From a checkpoint of a small transformer trained on Wikipedia.
Size: MLP 512 tanh GELU, vocabulary 8192.
Architecture: RMSNorm before each block, rotary positions, no biases in attention or MLP, untied embeddings.
Training: a variant of SOAP for these matrices, 2793 steps.
Each number is 500 + 25 x the weight over its row's rms, rounded and kept within 0 to 999. Layers, rows and columns count from 0. Numbers have three digits each. The size before them is the row's rms in percent of the matrix's.

# layer 2 MLP down (transposed), 512x128, rms 0.0644, rows 500-511, columns 0-127
114:499465494515511482498478517467511506460513488438505513536477478476500506503477459534509498460460504503513490571470533508493523508482512509473506531484505498506448483516483518539511526539486511481464458568488502518537465500541482491491501537444478497474478515514492495542500491494526500496503483462471495519445529483551487511481515452519472515497464505483500493482538510492493504473470
095:510510531493491524492462513521494505483519491514491511496535477490548487507514531467512460464484434499492463477544530490519539535490478490505496499460530534455526514478452543504482491472499511520498509536504539520483481509513517514529541484506489504491524521502489477516525465498507552496495508574514440515487469495525513565499499506505482488549506525495516489495502468463479542520510
098:511545530529518497478478499509495511492520514547526531509466475520521478483490478490472503470500488485493514512505483519496520480514451470460456515448473480485487513526517500505502537447537492507482514494521508495527503471457494513487508518526503480550520444517511541499473538512455515467497515475470503476499510453524504440509525526553498496513487557464513513482512456487464508537490
081:464490508518479482542496518526512508488514466481486476506472495469492489546512528541504511480472522479514520478533458532525503528531479460515497468487507435486496503493492499532486522485480498513522478469509545478462488506493474510442485504511475502522460483511519497528491533441471501536533466490462523476473511532507513479541512546498525493478480438497520479482461484522452485511483
095:467440503473542517477527542501547484499490520496527487442473495467479453533461461507493499496476471471503513513483536465487504483509498524508524527489492509507507476532471514496535476517511465509497503488489498508532523519511478521542505483515502494519513531524488480492524509478497431467509481534472560528479470492512497518513477470509547504491522494507491510481551477472451547530478
105:479537542482476522503496486485483504561516502486525507515468500533454531470479497475492507530438516511479494528510511492534514478524478522530539483509550543493518490542487505534483512501536506502462505489519518523469484500468539484534501477507508479538479551471524514486495504510507493498518516505486510494457511481550498501498497525512472553472489579519509493514512458457536492521520
100:464498497485532488456502445470464564474547484473481490519492475480511506536493466508513482506493503499457507528479509515468473529522560465499457511525556512488530519487511519517510474478464526487510467472519508515486474552464507433537483455469493508491508517510485502476496535466544507495547492480497501511525507544470495500523497500485501479486494506505520492505525484513494507460478
107:499527520482510490511523525447501500462517507486491549506509496515502497515541474506483493473502485523477529556531523472559488498510508494500494488544524505479517465498485514505491456504513484494508485531483478505494549463510525489501503458504489498498478531512484473528532459460477456521496447486484486466524498529477486513543529507473465497484494522445476524581480478509485498505554
108:477525481489544503517532505496507509495504507453483450491541495529515479517494477518485472518527463497530537516465530485528487525510468453477527446464500503527462523521500519508506445495505506487516480525515445552552520536486500463502503495497486441488513513519510504493459500531479494460493527455492507503538503477530515495453467494517507528523476492468515525497489481500492508488445
108:504480500523462484508449478489501541481517542510496499483556512515460489498518499529532519492517519463504469471449563477506512483452510526493517484487493476527474542483504531515509530501469503512541480539508523495524500492515524526529469516508482507506478540532556536485536467494511472476474488476489491491471468468493468540478527469488499471504492507502497554517465526511487484463531
103:521495486534471495492498498507502500520521497490486496526560481496548503493508513501493526524533484519492503481555503505567509494492533478443533467422558454509544524548488501504492499504487521470535527492505533496469469487525472492515510548453495462493498480497520466502470502477518542470480518498501508510513473486503506570495508487478475499506499510507518495507474529479543503487504
101:545515529544484457505496494500486445499515471484497486478501512514507500508525539496483501498527493479470490554510500480526513522494524527513472476515516535502482506513505501532506426439509484503519535509500462476484524522491492494506479519495518518496589493525525540494498532478528522469516525465483504494438507553507498476534476466510466450465480519496510484511519504501494506535503
# layer 2 MLP up, 512x128, rms 0.0643, rows 501-511, columns 0-127
104:473550500488478501464518465518507475496513459492518467507531504528492499518516489530508513540487510502528526510520458514517474494510509525473580517474465490484480496500456585503514543506524493515481482518468490481506516534511506504487431521511468496497515541470504488481494483477463511479497446452477503511472497506488485482492480449516482495528528495469537537487489527499518474478505
095:468505520486525539485488466539504491539482501478521514494454541476504495500536528477546462524494514504494485489538487543486496469456468511483524566480488503491529478502499465529520519530492507494478492467502445487535515490461527457517489505461468471496514478509512496542479499520495518510530482494538502480471538473521545492478497510509489501470477519482485503466550514448509542519474
094:509463471507494537533520494475481510489487466551518506507509477499442496514479554473544475494532503503481493498517474454516506442493514506489497494468516500531472481477487480502497486533530470510467482516534520515482468483515464507547547533508523466496475522503531502513499522523481488440497526521505512552515501502474551501453470521478538517533494492550492499514475498534514469478502
097:489480526459482508491463514518495509493508510500424514508465511504541516491499500495517529502488504458542517521502491535494476446478450532529493524519488473529477542471501537516497522515462457462479521500516469516520462452478507528526445520522544534544542467484502508517543481481515505530507514547500501512511491499495476502488478477479519480538501477503514519508483532496521512529532
100:530510461497486528503486488509532494479509492476500505484503481499466498465572486517509484515493497556514518512497471469542520493510504466466556503508537494490501484504517482456520515550497427517516510552491487472504489456497515539504520521500454551505519492498525548500516519498534489520505485455550518459485496539536508506511458495512483490517527518524478492474529504464487531491488
096:526501482491488447484479521511531496543485518517466520478507539528515445504464565499518531520522513483524526489493559488528483486517528501511506486502484499488484493505484507517527484533555509518489482493519469509513479504526497486541522510495507516466434530489446498514485523538545491522496511476526468478507517483533545501505501491478500512476571527475509513513438497469488493500517
101:471520509480470532502521521525536467509464509473514508492479513537509486516523529538456502462502521500529462523519542480462558493542529461534458498451490513503507491475481482520517505530514526534509507522526520466508447510489498521496532530514498493522489476491477482509517477504563521449475495528468573484522511485524499482490516492508487483519478509480506504496538527487467489526468
103:486510501493542526540468516477477520508482535498485499533482457484493492492516545463520533539512543543523521506472459464497488482507479522490474517528491530482521469502503475508494474452492509501506509505478460485447510500507483477460477494497475495529500479529509545481488468539513507539460510467508481522507455492519481509459510504465536504483444510493514509528470446456469534486482
095:487514532498479526546495550501519514490485529519462498439503513551508516511504503521501509525525503489534511463536485498497478486496439506523492488500549562538472489514441500517493520508494522497445516516546518480485508514513488490506520522467502490509522547489491521494495491442480483461526484520481509466495491520457507479479494465521478463566482477500488503484516474496462469512500
102:476502481452540468499462512478460551481499527507455482482518505502458538445487543496536521578454473501496511473535509477523492521496500510467507510488527499496505497478509502534455537496480486495512494486514516505527469503489510499531465506489535484485461454531499493517495508471557469501480518511517495505494507499465514487513503519510504487482461471504538488519502489558513519496561
096:502485541510442463498520440478490524481515494465500490479491489486516486464502459548475469513453495510509534514495482472477524497540455467489490533483464509536521548441508489528509520463523471505509510543516498526471503477479520490458486505499543529497484512510499523497524513488486538516497493549487521484487475502491466499488505472548514486513480500509501489506492478559518461544469